Part of a small language model's weights: 3086 steps.
Each number is 50 + 10 x the weight over the matrix's rms, rounded and kept within 0 to 99. Layers, rows and columns count from 0.

# up: layer 4 MLP up, 512x128, rms 0.135, rows 400-452, columns 0-63
# down: layer 4 MLP down (transposed), 512x128, rms 0.123, rows 400-451, columns 0-63
up400:42 57 54 53 64 59 53 40 62 33 51 44 58 52 45 49 63 56 36 49 49 53 36 56 43 40 38 58 64 43 60 38 35 43 39 57 42 61 44 41 40 70 56 39 66 56 48 40 65 59 53 55 36 54 38 48 53 50 49 54 54 51 60 31
down400:71 41 38 20 44 38 38 42 56 39 39 71 68 51 60 44 48 52 37 50 47 62 59 47 64 57 61 52 48 47 39 50 56 54 53 57 44 43 52 47 43 45 35 52 31 52 69 54 54 47 43 57 53 66 53 50 53 57 45 36 51 66 53 52
up401:45 31 36 55 29 46 57 47 35 53 31 51 39 53 51 39 52 53 53 56 41 33 29 62 42 49 43 61 46 75 46 38 48 57 47 38 55 34 54 43 47 42 40 58 55 53 54 32 55 64 48 59 40 41 66 36 56 36 43 41 40 66 53 59
down401:34 35 68 48 43 62 46 52 34 59 54 43 70 49 56 50 58 32 57 30 54 53 54 54 49 48 54 52 35 29 53 72 39 42 51 58 43 54 47 54 36 51 56 57 36 49 57 58 45 54 56 53 36 34 49 47 48 50 49 43 68 51 58 48
up402:68 46 65 59 56 60 56 59 55 48 58 71 38 40 64 31 58 61 34 39 66 42 66 42 45 36 42 39 50 38 43 59 52 50 49 40 58 47 59 35 44 50 46 53 61 61 42 26 31 43 48 56 59 53 48 66 39 47 46 66 62 60 66 65
down402:64 66 48 32 51 62 34 55 35 51 40 39 49 44 43 44 46 55 44 48 57 51 52 43 52 61 67 36 40 47 33 41 56 48 55 69 33 53 60 60 56 57 60 27 58 46 32 57 45 47 52 56 42 38 64 42 45 67 51 62 59 54 60 46
up403:64 50 40 48 48 45 52 62 57 23 63 49 55 43 49 54 60 47 42 57 48 44 53 49 58 43 39 49 40 59 57 50 48 48 56 65 64 45 48 58 39 38 29 51 61 48 41 59 46 59 72 69 69 42 27 47 49 58 41 35 71 58 53 36
down403:39 43 46 41 42 42 41 54 61 54 47 46 47 49 59 36 41 30 49 54 47 43 33 49 44 49 44 54 47 55 54 56 55 37 48 42 60 55 33 35 50 60 62 65 43 35 49 45 47 45 70 60 48 27 57 76 56 80 69 39 41 28 51 59
up404:52 56 44 45 50 40 57 42 53 56 60 57 55 22 50 41 39 61 51 44 44 50 52 63 41 48 46 58 41 59 46 47 71 66 64 68 55 54 41 52 41 26 64 52 49 46 53 50 47 54 24 46 76 73 57 61 45 52 53 16 45 58 44 47
down404:43 50 36 70 55 49 63 61 45 55 45 47 26 56 40 66 48 48 64 58 50 44 53 50 55 71 46 34 38 44 47 51 54 29 42 55 34 45 52 28 31 64 55 42 72 54 58 57 53 52 37 59 61 51 51 53 42 43 53 77 64 62 54 61
up405:42 64 42 50 31 59 26 39 57 63 58 41 45 37 48 33 39 55 40 48 42 65 38 48 32 49 53 50 62 42 50 51 36 53 48 68 55 53 43 43 54 63 55 45 63 67 71 43 43 44 47 41 40 44 57 49 38 46 56 61 55 61 38 56
down405:46 38 44 63 51 42 59 34 43 43 51 54 36 37 49 46 46 44 63 50 58 69 60 76 40 45 17 41 51 71 63 57 52 58 68 44 51 42 30 54 57 70 56 46 69 53 39 23 47 50 46 58 45 38 55 45 48 51 33 54 44 34 62 28
up406:57 57 53 41 64 57 50 39 54 42 38 50 51 55 46 46 26 52 50 72 40 41 39 38 61 61 47 51 52 56 53 37 40 50 44 36 51 46 37 43 36 45 47 37 44 62 56 49 64 53 58 68 50 44 51 34 38 35 58 53 46 44 70 37
down406:45 38 43 50 28 60 55 56 53 50 46 47 72 74 56 31 64 35 33 53 70 48 65 48 50 45 50 36 24 41 39 61 62 50 48 49 45 52 50 58 57 57 45 50 48 55 48 64 42 57 43 41 58 55 58 46 54 59 44 49 53 48 53 62
up407:67 50 40 72 46 53 54 52 33 46 50 40 49 44 49 65 57 57 51 48 34 45 45 61 54 52 28 52 36 51 40 44 31 49 61 62 58 35 51 59 35 47 56 38 42 38 72 48 54 46 26 50 39 35 43 60 48 60 73 31 58 52 38 46
down407:53 56 43 35 52 65 38 37 65 61 63 53 56 30 75 36 59 60 25 56 46 36 55 49 50 44 39 68 46 48 29 45 30 40 49 35 38 41 64 31 46 62 46 40 53 48 33 52 60 75 64 74 67 53 56 52 60 42 42 35 56 53 53 45
up408:54 48 58 64 61 36 56 44 43 49 41 55 38 54 62 56 49 52 51 53 50 56 46 61 69 67 48 55 54 60 55 54 61 47 47 57 56 44 46 55 52 48 60 38 47 26 58 59 58 53 42 49 54 37 54 39 47 39 63 54 55 55 65 52
down408:51 62 63 32 62 65 57 41 50 41 64 66 46 51 43 55 48 52 51 45 54 50 63 51 57 45 53 53 45 66 66 40 60 50 52 39 49 57 61 50 50 50 36 58 52 51 46 49 39 50 44 51 45 72 46 56 42 26 61 43 43 43 59 24
up409:50 44 54 58 56 56 51 46 43 40 51 53 41 47 78 42 46 59 38 41 63 44 50 57 41 50 38 48 54 43 53 55 61 29 40 48 54 33 54 53 62 50 40 72 65 53 50 50 53 26 65 36 59 45 43 45 56 54 53 58 38 50 52 52
down409:45 47 35 42 54 40 52 55 59 53 46 49 61 64 38 49 47 46 52 72 34 49 52 53 41 46 47 35 65 51 52 33 70 47 52 63 56 43 55 29 39 46 45 45 49 41 43 30 70 62 52 51 70 43 55 37 39 60 61 43 54 37 59 61
up410:40 57 46 60 46 50 43 46 39 81 43 52 49 45 42 55 71 67 40 52 34 60 59 49 50 54 40 58 32 64 51 56 29 40 45 59 50 63 38 54 32 59 59 52 48 39 51 45 55 45 63 34 42 39 44 50 55 56 60 52 59 44 59 56
down410:40 64 57 58 37 47 53 52 57 60 58 61 67 52 36 33 47 48 24 34 51 68 56 68 46 36 49 48 52 52 57 50 35 57 51 51 41 39 37 57 64 50 50 33 66 41 54 48 52 62 61 55 42 72 45 75 42 69 46 73 55 27 56 31
up411:48 34 71 57 57 62 50 45 56 44 65 52 61 44 68 47 32 53 46 53 50 43 65 29 51 60 48 50 61 42 47 56 44 40 57 45 47 61 58 63 56 54 48 49 45 51 40 46 35 36 68 38 59 49 54 45 64 44 45 54 68 41 58 74
down411:56 37 50 45 40 64 35 77 24 42 60 41 48 54 53 51 56 56 52 60 34 53 48 57 45 45 58 59 72 49 42 50 51 63 54 33 37 47 53 51 60 47 42 57 61 66 57 36 52 51 53 70 59 54 59 56 55 43 56 43 48 48 49 42
up412:42 42 62 52 65 41 50 47 62 44 58 50 39 42 46 36 40 68 46 45 50 63 59 56 54 50 55 60 46 54 44 60 57 67 27 39 26 35 57 60 39 55 58 40 72 52 29 50 31 66 60 63 48 49 62 47 65 52 51 49 65 24 47 55
down412:40 44 45 56 48 43 61 42 34 50 50 46 56 52 52 72 46 45 57 55 45 44 47 50 49 65 42 39 54 53 49 42 50 24 59 60 58 38 40 35 58 62 42 52 44 66 57 30 64 50 49 39 51 63 49 50 42 50 54 54 66 63 72 29
up413:59 38 31 71 44 60 45 43 49 51 46 43 45 47 47 61 40 26 53 48 69 42 71 49 61 49 37 52 53 57 68 44 34 44 49 48 49 44 49 52 43 57 68 54 41 39 46 33 70 54 59 54 35 52 60 48 42 60 63 48 50 56 71 60
down413:49 52 50 55 60 38 53 50 62 59 65 58 38 46 52 41 79 52 43 47 47 53 38 55 32 42 49 46 75 37 69 43 46 46 63 47 58 68 55 52 54 56 56 53 37 46 59 52 35 54 63 60 30 40 54 57 60 41 49 85 47 46 49 43
up414:55 38 63 46 46 40 29 55 61 71 33 68 38 61 43 62 55 52 71 55 62 66 60 37 42 42 51 41 48 51 66 52 44 43 46 41 55 41 38 70 53 51 66 41 39 63 40 36 61 58 42 41 47 56 53 49 40 32 59 39 53 65 49 48
down414:42 63 56 52 45 45 60 41 31 36 66 38 40 42 41 33 52 58 38 50 45 55 35 51 54 49 46 50 59 57 40 38 57 51 46 60 54 46 52 52 62 58 52 66 61 55 39 45 51 68 52 36 63 48 52 57 57 38 49 61 59 46 53 45
up415:53 59 43 49 60 51 59 48 52 39 53 55 44 67 24 38 40 65 45 55 31 41 50 52 43 48 43 53 65 46 51 60 36 45 61 29 33 48 70 38 63 62 58 35 47 48 57 60 40 33 59 55 61 55 56 59 52 56 55 42 62 54 41 54
down415:39 58 60 57 34 53 46 61 51 45 44 59 61 48 51 65 72 55 67 56 63 52 56 54 61 43 59 41 43 48 64 43 58 43 63 62 53 65 50 67 52 38 52 44 52 62 43 40 42 76 42 42 31 61 57 58 31 53 65 57 32 30 56 55
up416:61 57 40 55 49 56 64 39 62 37 55 41 46 56 37 35 44 59 47 38 40 50 38 49 49 67 54 61 49 54 37 46 60 56 55 38 31 49 56 49 44 62 56 48 66 49 42 56 58 57 48 47 50 53 51 65 57 57 61 43 46 48 35 44
down416:27 64 50 45 48 48 57 45 48 48 40 54 55 49 55 43 41 58 59 28 57 57 42 48 29 61 35 48 55 52 72 49 54 57 39 58 55 42 35 48 56 43 44 46 29 47 43 48 54 57 59 40 37 59 55 42 35 41 52 46 54 42 66 48
up417:51 59 54 47 47 58 53 63 47 53 63 37 59 46 38 47 43 50 51 41 62 47 41 47 49 47 48 41 50 53 46 51 40 83 60 59 36 52 59 42 52 59 75 34 40 43 28 43 66 54 56 39 48 33 69 58 55 41 56 61 62 36 64 46
down417:34 65 36 55 50 46 43 38 78 39 46 50 40 44 58 62 33 53 47 53 39 40 53 47 47 33 47 27 58 48 41 47 37 62 43 65 38 36 55 66 51 37 55 38 52 55 49 32 48 39 49 49 38 56 55 62 51 51 53 55 63 66 60 45
up418:64 65 60 61 48 50 47 33 65 44 64 71 59 46 52 49 60 59 42 52 47 63 45 53 50 46 47 47 58 43 54 52 58 59 36 36 62 37 60 54 34 46 43 36 55 54 52 57 41 53 68 50 50 35 61 48 57 55 51 40 58 54 41 72
down418:39 48 68 50 55 60 63 54 48 45 35 55 44 53 44 54 38 43 35 43 40 48 49 55 52 54 63 52 49 54 47 51 42 55 45 38 63 62 53 43 47 39 57 67 60 43 54 37 50 47 56 49 42 50 47 50 69 33 54 36 67 57 56 29
up419:52 40 56 67 38 63 49 55 54 33 49 51 53 49 59 45 74 44 46 41 49 46 37 39 50 39 48 40 53 66 42 26 65 54 49 34 48 39 69 63 54 53 51 78 49 39 41 54 41 45 64 57 56 62 43 49 70 53 53 32 39 37 47 46
down419:52 60 60 75 35 52 42 55 42 19 48 67 56 59 58 56 67 40 57 46 45 54 57 64 55 50 67 42 27 52 54 64 62 56 34 48 41 49 66 58 49 35 38 67 61 34 68 42 55 23 50 48 42 42 63 48 56 42 59 21 50 54 44 70
up420:58 46 53 60 75 37 65 37 54 12 49 35 36 44 61 47 42 69 56 37 63 47 58 65 35 54 54 38 35 64 48 37 64 47 56 30 54 37 42 51 45 42 69 58 62 57 54 65 57 48 63 49 51 51 46 58 53 62 47 49 58 50 48 26
down420:44 66 36 61 42 34 45 54 60 55 50 68 66 35 42 61 59 35 54 32 56 51 38 39 50 57 47 66 60 53 52 53 55 69 79 70 40 63 58 44 46 59 43 54 55 50 57 40 51 36 47 57 60 57 60 46 45 55 30 54 62 43 69 45
up421:45 42 50 45 69 55 58 55 49 54 29 32 39 51 56 43 50 57 49 42 47 55 62 68 72 46 37 29 56 62 67 50 58 53 50 48 50 46 36 53 34 53 46 49 43 64 57 45 72 54 56 60 53 47 47 49 47 38 52 65 44 41 50 69
down421:36 45 47 57 55 38 50 49 54 43 49 54 66 55 49 64 55 52 53 43 71 39 55 43 57 54 45 51 17 49 42 54 42 42 47 49 49 39 51 50 73 59 50 52 47 57 64 54 53 78 44 49 37 60 44 55 62 62 51 46 48 64 64 43
up422:69 50 55 51 52 57 61 38 62 51 40 28 52 51 43 59 49 65 55 58 36 35 43 58 55 60 45 46 38 70 54 42 59 53 57 59 30 42 34 49 47 63 61 52 49 33 46 57 30 51 49 72 57 55 39 42 43 39 57 58 42 70 53 63
down422:46 45 47 43 68 48 60 57 39 48 53 63 64 44 58 52 47 49 39 63 47 70 34 58 60 43 54 46 55 50 45 60 41 52 34 45 59 58 46 40 48 62 48 58 50 41 53 36 72 59 64 48 38 39 55 26 74 59 55 65 47 50 38 45
up423:54 49 60 60 53 34 41 39 43 53 32 47 45 54 74 54 67 41 55 56 38 34 45 55 50 56 41 53 58 39 40 50 39 41 52 48 43 61 59 50 43 46 47 39 47 62 64 42 59 51 42 50 45 64 43 64 45 42 74 48 63 37 44 31
down423:46 45 44 56 40 48 45 61 37 44 61 50 62 51 36 40 40 42 54 35 55 53 50 46 43 59 48 44 56 44 59 62 71 56 32 59 50 61 35 55 42 38 56 44 49 45 51 61 51 45 50 62 56 44 42 33 42 64 49 60 35 55 59 51
up424:46 43 58 42 56 62 57 44 59 29 53 45 58 55 45 50 43 49 58 53 55 55 55 59 56 45 39 55 50 60 30 46 49 35 69 53 64 56 49 37 47 56 62 61 62 51 58 39 64 54 42 36 66 39 58 55 31 54 54 38 37 50 45 61
down424:43 37 43 42 57 65 38 59 49 54 48 50 45 59 41 50 44 41 69 47 52 47 55 40 56 56 48 57 68 53 62 56 56 55 64 38 45 37 52 56 60 51 41 35 30 57 53 44 43 42 53 63 49 43 48 53 52 50 41 44 52 43 41 69
up425:58 53 40 25 47 45 60 54 46 37 46 42 47 70 41 55 67 38 59 48 59 72 49 55 48 58 45 37 56 40 61 29 34 53 42 58 37 60 61 64 44 49 58 55 69 47 56 29 36 55 32 53 41 50 47 44 47 51 61 66 48 46 54 55
down425:57 57 55 74 64 53 67 43 48 32 49 55 48 66 39 69 49 55 55 58 63 46 41 71 54 43 55 46 46 44 37 54 57 42 57 66 53 55 47 43 54 77 64 60 36 57 58 52 41 53 29 55 46 42 55 40 37 68 48 55 72 50 53 60
up426:37 42 53 62 62 66 48 50 43 47 45 55 44 44 63 54 44 62 55 48 46 60 49 50 38 52 53 70 54 48 50 52 52 47 58 59 61 35 62 29 45 56 45 58 43 51 54 58 46 26 57 46 40 55 59 44 43 41 52 49 36 53 29 38
down426:52 66 43 41 57 51 34 53 65 57 46 41 35 49 41 44 52 63 52 42 58 51 55 48 50 53 42 53 54 47 56 62 67 43 44 47 69 52 57 50 68 38 31 50 41 47 38 65 58 53 34 65 51 53 53 55 68 28 60 43 36 49 59 51
up427:45 54 47 43 59 58 70 54 59 48 58 47 73 35 72 61 61 61 46 54 41 58 62 23 48 31 33 29 55 64 59 57 64 52 61 54 57 54 49 62 58 44 48 52 45 54 41 15 51 73 28 38 64 59 51 65 36 43 47 51 52 49 56 55
down427:36 37 40 58 22 80 65 67 53 52 55 39 54 49 32 49 27 62 51 52 51 60 47 48 32 37 25 30 33 52 58 36 36 54 40 68 70 56 56 59 64 52 40 54 55 45 29 38 46 84 44 35 37 52 60 52 34 44 45 69 19 37 57 46
up428:43 56 45 49 43 61 47 46 55 58 57 54 48 61 39 51 62 52 53 52 46 46 43 47 42 45 45 51 54 54 64 57 62 39 37 43 52 45 44 58 52 53 56 52 44 69 41 31 32 54 51 60 58 62 46 66 39 62 60 46 64 61 43 50
down428:62 48 57 45 43 54 65 49 28 37 70 37 60 54 47 43 74 60 37 60 55 61 46 54 39 38 51 56 62 64 35 53 53 56 34 48 61 51 54 42 54 58 44 56 46 51 46 55 74 49 39 48 58 55 60 49 60 44 58 30 36 38 35 48
up429:38 59 40 45 40 61 44 37 64 45 48 45 44 53 56 58 67 56 47 51 39 56 59 54 71 44 56 54 43 45 58 68 52 42 52 59 51 49 55 52 52 35 35 48 44 65 55 42 58 53 49 54 45 48 42 44 47 53 41 53 60 41 54 57
down429:54 47 60 63 60 68 52 46 45 60 31 64 56 52 51 58 46 47 44 53 50 57 51 44 69 42 53 60 51 53 50 42 37 78 51 41 51 53 60 44 59 68 65 51 53 53 60 47 57 41 34 39 61 43 67 38 54 59 55 15 48 54 41 40
up430:43 63 41 59 56 34 51 54 50 41 47 47 58 56 33 48 44 42 53 53 48 51 45 56 54 51 50 37 61 41 63 32 50 23 62 54 54 62 55 57 55 63 58 44 43 70 54 54 49 52 64 33 60 56 62 41 54 51 50 57 50 49 57 52
down430:72 48 48 43 59 51 59 64 52 53 61 51 38 52 63 39 58 53 25 70 53 46 61 51 77 48 37 48 43 43 47 64 49 75 59 43 41 43 36 66 57 48 59 75 50 70 43 39 43 28 56 37 47 35 31 50 61 47 51 49 41 55 53 42
up431:65 57 59 33 35 46 53 50 47 50 50 36 61 51 68 49 37 38 48 48 25 45 40 38 58 43 45 77 54 65 58 47 42 48 40 75 65 65 56 44 62 49 47 41 49 77 36 72 50 47 65 46 34 38 54 49 63 39 37 53 52 23 52 60
down431:49 46 38 52 44 46 80 64 52 59 47 35 59 50 62 40 63 59 46 51 42 56 29 56 45 31 41 62 67 44 41 45 51 62 45 65 50 63 55 50 47 51 33 62 42 42 50 44 68 47 35 56 82 42 52 56 66 56 54 74 57 47 51 57
up432:24 47 52 46 42 66 72 64 44 58 48 62 48 60 58 57 56 46 35 53 50 60 50 63 41 52 53 27 59 60 67 57 54 49 56 47 42 65 43 51 50 44 43 60 49 65 56 59 50 37 61 36 40 42 31 45 40 39 42 46 47 55 35 54
down432:54 70 55 56 32 41 46 65 52 50 54 49 60 44 62 45 46 54 48 45 49 46 31 50 48 55 44 41 73 55 49 51 56 39 32 58 50 32 41 44 27 50 35 50 40 53 33 40 56 61 49 46 54 69 52 53 54 49 54 37 51 54 50 31
up433:44 68 51 37 68 52 41 44 40 51 54 52 51 56 42 38 36 71 47 42 60 54 39 45 39 27 70 59 37 59 39 56 56 48 71 54 57 43 58 36 60 29 61 49 61 44 49 38 51 52 54 31 44 71 50 36 67 54 61 38 55 68 60 46
down433:46 43 60 46 34 35 49 50 35 43 59 29 56 52 36 51 71 47 59 53 70 51 38 55 46 51 47 52 31 27 53 61 60 59 38 47 39 45 58 45 57 65 56 68 41 51 45 57 59 81 49 30 39 56 47 63 66 51 68 69 58 50 50 60
up434:48 49 63 64 38 39 50 33 44 49 48 46 63 64 28 53 40 57 48 46 49 53 55 58 51 44 51 55 44 57 48 61 48 58 50 55 58 42 59 58 33 54 63 46 53 54 33 41 57 38 40 51 51 48 48 50 50 44 57 49 50 70 48 33
down434:49 62 47 52 50 61 44 37 55 65 47 51 49 64 58 51 59 49 68 48 52 35 42 42 38 59 34 49 53 50 67 39 38 44 54 41 44 58 42 38 56 49 56 50 35 39 42 46 44 44 53 43 55 60 55 55 46 59 54 51 48 52 49 49
up435:48 55 43 48 50 52 54 57 33 43 59 45 57 50 37 48 59 50 51 46 47 62 66 46 58 33 47 47 48 45 34 58 52 49 50 62 28 19 40 49 44 52 46 63 54 44 52 46 38 38 32 64 43 53 51 57 51 60 58 56 58 52 68 65
down435:48 33 44 53 33 50 58 44 30 74 58 48 54 38 60 61 71 57 40 40 41 39 53 42 55 72 63 44 47 46 63 33 44 48 45 28 47 53 55 56 55 41 54 43 64 31 53 48 49 63 42 39 64 64 58 36 52 38 36 41 42 60 46 45
up436:36 56 31 48 34 55 57 32 54 49 51 34 48 36 40 47 59 53 18 49 55 76 37 49 47 45 46 42 49 53 65 48 60 47 67 40 78 55 59 73 46 41 28 55 45 51 45 48 43 63 46 53 54 45 47 47 61 34 64 63 67 61 60 54
down436:46 43 63 66 69 61 39 45 41 46 51 51 51 29 32 44 54 42 33 53 44 36 64 62 38 58 39 46 53 38 42 63 47 50 47 56 44 63 51 26 62 60 52 59 63 34 43 69 49 71 51 59 60 48 63 48 48 42 49 51 41 39 36 49
up437:55 59 43 53 57 40 60 46 57 51 46 43 63 60 53 28 60 40 52 32 30 54 54 49 45 41 57 39 58 57 50 51 43 49 54 48 69 42 59 69 66 51 62 50 54 47 43 39 54 38 44 47 53 47 42 36 41 42 56 60 54 57 58 43
down437:57 57 43 58 48 35 33 40 60 66 71 63 41 50 57 42 55 43 52 49 41 37 56 47 67 41 47 45 64 54 68 46 69 39 56 51 41 55 61 62 44 63 70 56 49 43 40 47 58 43 35 36 64 67 40 72 37 59 53 50 47 30 44 45
up438:58 53 34 36 43 33 57 48 51 54 38 41 41 36 56 57 53 57 66 57 44 77 55 50 49 58 62 54 54 39 63 66 53 61 45 39 49 47 57 52 61 65 46 54 56 44 52 50 38 61 48 61 56 64 48 46 42 49 49 58 36 42 47 36
down438:39 62 48 55 58 66 40 51 26 46 42 40 66 53 33 54 54 61 58 32 45 61 37 35 69 53 42 51 50 52 55 54 44 51 43 49 32 48 41 35 54 43 54 58 60 49 58 57 53 68 67 46 58 60 50 46 41 53 46 51 51 57 51 48
up439:40 38 42 58 73 44 55 33 41 40 64 67 57 80 41 52 50 58 56 53 48 24 57 45 50 48 54 52 52 54 48 67 47 16 58 63 44 59 46 46 36 45 42 38 46 35 44 76 59 46 45 37 18 51 31 37 71 50 50 38 48 59 47 54
down439:42 50 50 62 34 49 66 55 63 54 39 50 28 55 66 53 45 53 57 45 68 45 45 41 39 48 53 60 54 67 60 56 48 51 44 55 67 45 35 53 43 66 66 62 36 54 40 53 47 37 31 53 45 56 37 72 34 51 46 53 35 54 38 50
up440:41 47 58 72 52 49 45 63 53 56 68 32 54 60 36 59 59 50 32 51 38 65 54 30 41 42 33 40 45 60 50 69 53 50 32 62 50 63 59 57 42 58 44 43 64 55 38 53 56 44 43 65 42 40 60 51 46 53 44 54 61 38 36 49
down440:53 62 35 38 58 49 46 52 39 51 17 54 37 45 49 37 53 54 48 45 42 40 41 48 53 34 42 33 54 59 53 58 54 64 56 32 62 58 60 53 49 66 40 41 48 51 53 44 45 42 50 39 58 63 79 46 55 40 46 52 64 75 29 61
up441:52 42 62 52 52 30 57 50 36 29 28 57 54 53 64 67 39 53 51 44 66 59 57 44 55 52 37 55 33 54 54 58 48 49 40 52 61 30 53 55 47 47 56 50 53 68 73 38 45 56 28 74 55 55 25 27 57 19 59 32 24 26 40 61
down441:42 48 38 71 45 45 13 46 50 48 32 62 60 54 58 40 28 40 57 30 45 41 53 40 51 54 45 46 39 43 43 38 50 66 40 64 47 49 43 48 55 53 52 37 60 49 55 33 48 50 43 40 72 58 51 33 58 42 61 62 42 25 44 45
up442:49 53 63 57 64 73 51 52 60 34 69 49 45 37 58 35 63 43 35 38 32 53 36 32 50 53 50 59 54 52 45 46 38 42 53 45 54 47 49 40 51 57 60 48 61 56 55 41 31 45 53 60 41 49 58 52 65 42 76 44 54 54 36 30
down442:31 41 50 40 45 36 57 44 55 64 42 48 62 60 56 54 51 63 57 61 67 56 54 56 48 47 55 57 58 59 47 47 39 49 38 62 52 39 44 36 42 44 47 65 45 44 56 43 54 62 42 45 52 40 48 51 43 46 30 44 51 54 52 64
up443:50 50 60 56 63 78 37 62 65 51 57 48 54 56 61 54 42 55 47 45 57 61 43 50 34 63 53 47 41 46 40 62 62 55 41 31 41 51 49 66 50 55 40 58 57 55 57 49 52 64 35 51 39 61 49 53 55 35 51 43 35 72 66 59
down443:48 43 35 52 37 56 40 44 39 63 44 51 44 51 33 48 44 35 56 64 51 40 50 42 59 50 68 48 54 55 46 57 53 33 55 71 43 45 37 41 50 36 67 45 33 40 58 44 54 35 48 50 36 44 64 63 39 59 46 56 55 46 43 43
up444:45 57 54 48 41 62 56 67 58 43 36 56 34 60 24 61 55 43 48 63 47 55 53 60 42 50 44 60 48 41 64 47 52 73 57 52 45 34 73 65 40 43 55 64 53 55 35 36 48 46 53 65 56 41 47 61 43 41 46 58 52 74 64 54
down444:43 67 59 55 26 59 52 46 46 32 69 50 61 45 46 44 48 42 66 44 64 32 60 36 47 55 41 51 53 46 60 48 57 76 43 41 46 67 59 50 44 48 49 52 57 48 33 35 63 43 49 49 42 50 52 50 64 43 32 39 53 50 34 47
up445:53 50 61 37 46 64 36 45 54 48 40 60 33 45 48 61 56 44 45 60 54 66 56 42 45 58 56 49 55 48 55 42 47 38 57 54 38 60 39 88 53 38 41 57 57 71 33 45 61 49 48 39 40 51 45 40 58 42 55 53 69 47 33 39
down445:51 57 45 65 46 66 51 49 58 59 46 39 66 46 50 46 39 43 44 56 67 39 43 40 41 44 42 47 64 46 43 59 60 42 40 40 48 69 46 29 39 58 46 37 53 39 46 57 62 44 35 55 55 58 33 59 53 51 37 41 45 41 44 64
up446:60 22 52 44 49 66 59 45 37 39 54 51 55 54 30 50 50 40 38 42 49 57 45 67 44 57 35 33 42 65 65 55 47 45 44 71 52 33 50 41 33 54 57 61 52 41 38 40 32 63 64 42 31 47 55 42 70 45 36 53 63 55 61 38
down446:64 58 49 67 48 66 54 45 37 59 39 43 52 53 47 39 54 45 72 58 65 68 57 49 38 51 69 39 48 42 43 38 58 73 48 47 52 61 36 56 45 31 54 45 39 55 45 54 51 56 67 39 74 54 66 36 44 59 39 63 55 52 40 27
up447:64 39 45 41 65 29 34 57 22 67 47 49 42 46 57 58 42 58 52 47 36 45 31 45 33 28 65 52 60 39 66 60 53 57 53 54 56 41 37 66 51 54 43 55 47 44 28 33 68 50 44 54 69 75 51 51 55 50 48 42 51 55 52 50
down447:34 40 42 25 59 57 60 46 49 46 47 40 50 46 42 53 41 66 49 46 38 64 48 87 32 32 63 59 66 56 53 53 55 51 51 61 56 57 43 47 56 47 48 64 57 32 51 48 60 45 56 79 42 43 54 51 60 64 48 36 33 37 42 71
up448:48 30 52 65 58 43 69 56 33 54 48 44 33 58 38 48 35 55 53 61 54 59 35 46 50 39 40 44 37 58 63 51 63 49 51 41 65 49 46 49 38 53 44 42 52 48 39 54 36 51 53 64 54 50 52 34 48 50 57 30 64 59 51 53
down448:66 33 57 42 44 49 46 58 35 52 59 54 76 50 63 44 64 51 48 56 50 57 54 43 44 65 39 66 57 53 46 66 54 29 42 51 58 52 49 57 43 55 49 64 54 70 35 69 57 48 37 50 39 51 66 65 35 64 34 43 67 58 57 40
up449:48 58 44 58 50 38 44 40 59 42 42 43 54 34 47 52 57 52 66 45 50 66 63 58 49 63 46 54 49 55 56 46 50 47 64 36 40 33 67 45 42 25 60 49 72 62 45 49 59 55 46 49 68 43 48 54 51 44 31 41 39 54 71 59
down449:59 59 57 38 52 55 57 60 50 60 61 54 47 73 45 48 49 51 45 68 49 43 50 62 48 52 51 21 60 66 42 45 50 36 54 58 46 63 46 60 52 62 36 53 47 39 46 59 41 49 52 48 31 49 35 50 54 47 56 57 52 43 41 42
up450:50 46 38 41 43 64 58 60 50 48 45 47 50 42 52 62 52 50 30 53 54 64 44 59 51 39 39 49 54 51 38 58 40 52 60 55 32 45 37 49 44 43 59 72 49 63 47 39 28 57 44 62 65 51 43 39 51 59 46 53 40 47 48 35
down450:41 43 45 37 68 70 76 57 46 41 48 38 50 34 57 54 46 39 37 55 77 52 33 41 50 38 50 45 53 28 53 52 39 45 44 28 33 51 56 49 60 51 37 44 70 34 48 35 35 51 31 57 51 39 40 43 54 46 62 47 41 58 38 44
up451:51 38 22 61 61 68 40 61 47 48 47 32 22 36 55 52 40 48 40 40 46 62 62 51 50 52 59 58 51 78 60 41 57 41 50 40 58 55 47 65 68 53 31 50 74 65 49 54 26 31 44 56 36 67 63 77 59 44 55 36 58 68 45 48
down451:36 50 36 62 43 20 21 34 27 61 40 54 57 51 61 69 46 62 32 50 63 55 72 44 47 40 47 48 51 53 66 40 30 41 20 41 71 43 53 48 36 42 37 33 60 59 47 54 30 46 44 35 39 42 66 57 37 46 65 58 51 63 34 58
up452:63 43 33 50 58 45 53 45 44 75 66 47 50 60 60 61 48 46 44 42 33 52 33 56 26 47 45 37 68 43 49 62 45 46 49 62 41 49 38 47 48 60 34 50 45 45 48 42 55 44 48 50 31 39 49 45 41 39 60 48 41 57 50 51